Weights of a small transformer language model.
Architecture: RMSNorm before each block, no biases in attention or MLP, untied embeddings, local attention windows, gated attention, value embeddings, capped logits.
Each number is 200 + 30 x the weight over its row's rms, rounded and kept within 0 to 999. Layers, rows and columns count from 0. The size before them is the row's rms in percent of the matrix's.

# layer 5 attention output, 96x128, rms 0.258, rows 0-95, columns 32-63
096,174,197,138,169,167,219,240,194,241,159,216,205,196,107,152,199,249,165,182,189,154,195,201,183,174,206,199,183,222,209,208,171
113,196,208,163,196,190,184,233,232,208,191,198,231,200,217,214,254,210,133,141,182,194,200,171,264,242,250,202,145,209,198,208,180
100,196,219,201,179,271,163,269,159,210,238,196,194,214,175,252,225,231,163,215,291,187,256,189,192,195,219,219,229,167,198,224,234
111,258,144,224,203,172,230,229,214,220,239,232,191,217,221,212,173,230,227,255,193,224,245,244,184,237,209,261,180,182,206,183,262
083,215,222,185,200,201,208,202,210,258,151,243,197,210,182,204,171,200,186,194,202,226,183,242,201,185,199,255,152,198,222,182,224
092,207,193,141,187,211,213,209,196,195,160,182,222,189,170,174,182,180,200,223,179,161,188,172,171,232,203,204,213,249,238,207,223
101,226,202,221,228,223,216,248,196,192,187,229,233,183,184,234,142,191,195,153,221,134,250,192,145,103,154,185,195,195,239,157,253
097,246,204,224,177,210,147,158,184,207,197,213,246,183,258,164,235,231,194,219,249,236,198,209,225,264,141,183,182,228,262,187,211
112,192,257,207,219,192,200,239,217,222,197,188,216,169,219,214,169,233,195,229,171,249,196,158,206,254,193,176,156,232,243,178,208
094,178,204,252,185,227,192,217,228,216,234,245,185,190,190,204,132,213,143,164,204,167,163,178,163,184,158,217,190,219,258,144,211
094,212,196,213,215,194,179,229,186,220,176,212,251,188,273,232,186,268,238,180,218,191,243,245,218,238,197,220,184,172,144,201,141
114,219,195,203,221,197,195,227,127,199,168,203,196,205,165,170,182,195,229,206,217,277,169,192,193,191,177,210,249,245,206,259,235
099,227,218,206,206,178,224,171,195,210,189,223,196,193,248,292,212,179,190,199,170,191,164,192,198,163,219,231,187,210,184,175,145
102,204,205,196,230,197,217,196,220,233,155,181,209,260,167,162,141,192,211,211,224,196,186,223,190,138,189,142,170,193,156,172,213
093,173,253,250,175,191,134,154,194,230,256,131,219,156,210,251,199,210,206,259,182,170,219,241,152,187,223,177,226,182,217,166,192
090,178,190,165,180,239,200,254,259,247,212,252,194,163,220,171,240,253,156,219,216,227,171,168,207,176,164,181,221,189,208,203,233
098,188,251,204,224,228,192,220,126,181,234,209,246,191,235,209,160,194,191,170,235,213,136,163,220,185,222,159,164,192,200,184,231
118,194,215,195,192,224,185,216,196,195,189,246,187,153,181,184,156,211,176,139,243,187,216,162,221,177,198,110,171,157,166,185,209
105,200,211,156,194,182,224,200,270,220,183,202,230,246,228,229,228,176,217,190,166,187,205,211,221,231,231,198,197,214,222,215,191
090,202,218,186,207,130,231,186,237,220,166,223,179,261,220,194,190,188,229,239,210,168,195,220,178,196,234,235,208,130,173,168,132
092,194,209,179,196,198,122,241,193,208,180,205,246,227,218,167,213,198,174,158,171,198,214,220,153,174,220,263,155,216,204,211,210
121,162,206,200,222,183,224,204,191,202,194,184,183,191,137,173,160,176,218,180,177,167,179,156,174,180,184,215,200,176,182,240,265
098,209,215,252,190,211,155,265,208,200,167,208,188,162,219,227,165,197,180,243,207,207,177,210,180,177,164,237,230,188,199,220,223
110,196,163,244,201,191,202,158,213,236,224,175,194,174,161,240,249,231,202,250,179,253,223,213,216,218,217,242,219,184,221,222,213
092,201,218,170,207,194,110,219,255,147,196,232,233,181,210,248,247,174,214,120,206,198,134,180,199,235,165,177,167,242,242,195,224
089,246,190,212,204,178,237,221,179,189,180,229,209,285,213,248,220,177,198,234,202,165,211,233,156,230,189,169,207,156,210,174,208
110,205,191,188,241,129,195,191,268,224,214,209,212,231,207,220,181,193,234,211,152,203,192,189,184,169,180,245,202,185,241,219,203
098,194,261,219,213,205,224,254,180,212,245,196,211,154,190,261,166,207,162,198,195,182,149,166,163,186,214,239,280,164,147,215,248
114,187,194,172,200,177,202,195,207,192,269,110,215,197,209,187,247,204,238,257,180,166,250,153,149,218,216,160,252,215,167,200,182
104,163,213,255,190,206,192,200,208,225,199,214,175,225,172,217,213,245,161,187,229,201,246,217,240,174,221,196,175,215,253,167,205
103,220,221,238,215,149,195,171,152,194,152,202,186,239,176,220,209,211,199,163,177,197,264,204,206,128,197,252,204,238,230,194,159
105,144,201,231,148,154,186,174,224,205,236,171,211,223,217,206,262,209,223,206,189,153,190,201,196,207,171,234,176,201,160,146,199
104,174,154,166,198,203,189,184,184,232,241,180,193,249,188,188,165,207,193,196,216,208,253,241,209,227,219,255,248,177,152,172,201
086,157,209,143,197,168,184,186,218,235,250,215,216,221,236,182,197,147,189,205,165,207,185,178,169,164,217,191,181,215,172,201,201
109,182,165,215,211,199,183,227,161,161,258,206,212,218,190,269,259,208,183,192,194,190,178,232,158,154,203,225,202,222,164,212,208
104,231,191,223,235,183,207,186,205,160,243,207,259,214,187,208,209,179,219,204,157,185,182,250,180,176,172,217,267,244,181,235,212
094,152,201,264,174,162,175,270,163,213,213,224,184,174,225,235,214,215,167,199,223,228,211,174,216,188,177,220,224,181,218,193,201
110,182,252,226,226,182,175,222,155,180,151,176,197,194,180,247,157,206,200,215,190,195,225,144,186,177,205,226,166,165,231,238,213
116,196,133,253,170,167,225,219,163,207,210,199,196,254,169,203,203,182,220,195,142,185,234,266,176,179,169,234,186,240,183,155,233
098,192,196,223,218,252,218,222,186,194,223,182,220,147,231,205,186,218,214,225,219,230,212,171,227,241,214,182,254,212,201,242,130
098,194,195,208,187,145,174,177,230,163,181,223,155,168,163,227,204,222,195,183,234,200,225,201,209,199,170,182,188,178,137,173,188
082,214,208,204,234,190,262,163,202,171,221,231,260,188,125,227,248,173,231,151,169,210,203,145,229,168,211,212,231,232,196,263,170
096,205,179,212,213,287,173,194,109,177,216,161,222,188,209,180,249,155,231,248,231,244,175,218,233,234,199,142,219,233,202,192,183
106,177,203,172,207,214,192,168,231,202,236,168,231,221,171,142,157,199,170,235,187,250,108,190,132,228,249,215,142,234,116,183,203
087,237,288,231,234,179,189,177,182,196,156,134,181,239,240,226,218,194,213,213,183,193,205,216,233,169,210,222,245,188,191,132,227
087,166,177,190,202,248,147,191,147,180,250,210,247,198,188,188,224,194,170,144,276,184,196,226,226,218,208,138,169,218,190,226,203
090,192,188,168,201,190,178,242,180,233,238,171,235,184,239,202,199,161,214,226,187,255,220,242,223,164,197,207,168,245,132,176,171
112,254,200,164,200,203,229,209,192,205,157,199,176,225,237,236,201,192,171,225,192,186,190,164,182,175,239,250,132,250,240,161,219
111,172,201,192,174,227,231,202,203,191,199,257,170,238,214,165,141,171,234,240,238,210,195,232,158,190,180,240,184,167,216,166,213
095,160,233,183,187,147,188,200,169,241,155,192,216,224,206,184,182,172,217,211,242,145,190,156,199,231,159,134,215,183,190,204,200
105,256,228,234,264,192,203,209,200,179,207,237,227,155,212,198,181,223,196,184,191,171,189,161,188,176,149,195,193,244,212,196,225
101,226,188,194,243,182,204,192,189,233,223,191,190,142,238,248,231,164,226,156,153,217,200,162,210,203,187,165,179,237,231,180,217
096,198,168,223,205,239,206,151,238,196,215,231,213,204,218,125,252,194,211,170,216,194,154,216,175,159,250,225,231,229,173,224,186
096,235,226,233,182,217,183,206,171,127,230,195,203,149,246,179,180,157,235,220,214,159,192,158,152,215,248,182,211,177,232,193,227
092,172,244,253,157,200,249,148,211,208,213,214,175,235,214,208,173,184,143,224,241,205,196,246,226,245,194,183,150,192,205,231,198
113,215,213,236,212,233,242,228,198,163,189,150,235,183,259,267,165,233,164,184,168,195,172,221,236,210,170,158,222,196,224,210,171
101,193,230,190,194,236,198,205,258,215,201,214,217,186,204,255,189,185,182,178,158,182,226,207,173,229,209,284,171,179,145,224,216
098,192,189,212,157,202,187,174,190,196,220,214,193,156,171,202,184,153,202,235,179,220,199,222,199,222,244,234,212,189,149,211,156
108,208,242,188,161,169,177,104,190,163,143,180,210,181,232,174,234,212,216,213,212,158,246,160,208,182,195,248,191,211,221,190,186
094,169,195,197,230,237,195,241,131,218,177,181,260,237,244,203,240,195,212,203,185,258,174,262,194,195,225,181,164,221,194,278,166
106,202,276,265,209,175,235,201,184,268,155,172,171,234,161,232,219,192,173,202,188,149,198,171,201,186,189,198,213,216,220,153,209
095,204,200,243,206,227,175,115,147,160,204,99,198,169,197,213,175,233,236,181,227,148,228,173,246,222,187,182,234,241,231,210,165
091,166,177,183,212,172,232,212,227,247,236,214,218,215,173,245,222,190,150,159,219,192,191,205,163,234,194,176,191,141,186,276,206
113,210,236,200,213,201,237,173,167,252,200,216,204,111,221,235,202,233,195,161,172,199,174,156,249,216,220,178,184,210,305,176,181
107,166,191,188,172,207,196,169,188,174,211,231,137,218,181,184,248,227,205,170,210,191,205,226,211,213,234,217,165,180,221,204,219
095,202,181,175,173,187,253,184,206,247,195,221,158,240,162,168,170,249,227,203,209,184,225,273,204,229,184,208,253,143,189,149,162
086,216,225,155,181,270,177,205,193,204,261,186,237,219,198,207,202,187,138,196,249,126,217,158,159,245,225,183,279,242,205,199,251
097,174,211,186,225,247,259,174,183,194,250,237,195,192,252,194,180,214,235,200,179,208,188,165,201,238,203,117,198,209,185,165,166
107,179,198,213,226,216,212,256,171,275,234,218,228,221,189,210,260,202,215,188,194,245,214,250,238,189,208,158,178,163,226,216,191
094,168,184,173,207,181,169,235,253,183,220,169,194,225,209,188,195,228,213,201,200,207,204,249,250,252,217,138,209,183,220,208,189
106,170,205,188,193,193,177,116,242,219,229,139,170,168,197,188,199,231,244,190,217,180,246,179,210,215,213,192,215,187,230,182,163
080,168,185,171,199,222,172,217,220,213,198,121,167,167,194,182,183,193,202,186,189,180,209,253,250,184,218,143,197,130,186,240,200
111,233,216,210,191,169,236,183,167,198,180,202,172,254,173,191,218,173,166,205,163,194,209,156,164,216,219,226,191,224,176,205,232
096,199,241,163,213,231,104,156,189,211,190,240,213,72,217,189,189,231,261,182,248,230,180,202,247,225,177,171,152,197,240,207,195
095,223,197,173,192,142,240,208,171,178,140,192,187,218,189,175,123,187,210,203,216,183,244,217,196,177,159,196,210,212,254,256,209
094,199,194,261,179,180,216,216,215,188,234,217,186,172,207,177,238,209,221,226,169,149,208,187,194,198,216,191,235,207,239,216,216
097,218,192,158,188,226,226,162,246,238,171,201,224,214,182,223,215,208,204,177,216,181,214,233,262,144,180,155,249,213,247,210,174
103,208,207,211,191,191,193,169,173,156,225,218,217,195,234,245,248,253,167,202,203,252,182,240,227,233,191,170,157,212,170,254,192
094,207,217,199,182,158,209,162,178,193,168,242,219,202,161,147,159,214,235,203,220,211,221,146,168,209,184,250,209,178,212,146,226
101,190,226,206,184,149,192,210,132,212,200,220,214,210,141,118,208,252,239,170,190,172,227,193,181,206,208,248,211,207,225,174,275
084,203,190,212,202,229,229,162,185,172,205,193,160,221,145,209,179,217,184,170,210,194,205,242,190,223,219,193,202,166,266,181,204
089,235,188,204,247,175,171,215,233,176,205,202,190,223,193,183,200,187,226,191,194,186,217,246,151,180,187,174,143,178,211,196,232
109,165,222,228,203,198,195,229,150,207,219,194,157,195,202,198,164,219,222,234,218,200,223,220,181,248,235,215,206,171,239,221,279
099,205,241,185,132,207,219,174,215,206,187,196,180,256,249,217,221,155,230,204,182,164,228,174,190,208,228,251,191,183,194,124,191
091,200,193,158,192,142,140,207,188,214,214,191,234,186,240,175,186,244,208,167,205,206,171,203,177,251,157,123,200,176,228,204,193
114,175,203,174,160,153,166,162,188,213,192,202,221,234,238,131,211,242,229,191,227,193,187,237,234,187,163,192,215,190,95,154,129
105,213,197,215,192,202,216,221,188,183,198,242,157,166,184,161,203,231,216,193,194,179,265,192,229,176,261,185,200,189,297,181,203
092,217,195,186,225,250,200,214,191,218,212,186,213,152,234,200,219,192,229,242,211,157,250,208,229,219,226,169,185,176,173,225,190
096,210,165,169,208,187,194,222,286,196,217,167,171,155,215,183,187,211,252,249,154,154,241,173,163,216,196,182,269,186,209,156,197
079,191,183,248,154,257,185,138,254,194,221,210,188,182,224,174,235,156,224,218,274,170,237,216,197,210,232,172,176,186,204,235,176
114,180,188,237,160,186,188,212,131,201,186,190,150,158,195,159,150,214,142,183,214,187,176,180,241,199,222,158,186,147,165,180,184
098,234,204,162,234,168,253,202,237,192,200,211,160,259,185,274,219,205,241,222,259,193,223,247,233,179,204,210,219,168,234,217,198
109,209,196,145,187,184,186,191,220,229,194,185,193,194,221,176,217,201,212,181,195,234,206,178,250,231,184,175,201,236,219,186,172
092,184,199,154,139,172,206,246,190,214,178,216,214,252,233,181,202,195,170,222,211,214,206,203,184,138,175,251,178,229,211,195,176
086,178,212,189,139,189,187,206,211,211,219,175,130,209,184,171,204,206,202,186,226,160,204,168,235,212,197,128,236,228,202,228,189
106,204,205,170,182,183,214,184,126,185,227,185,254,168,260,163,251,180,209,234,234,247,134,166,227,222,254,179,174,238,177,280,239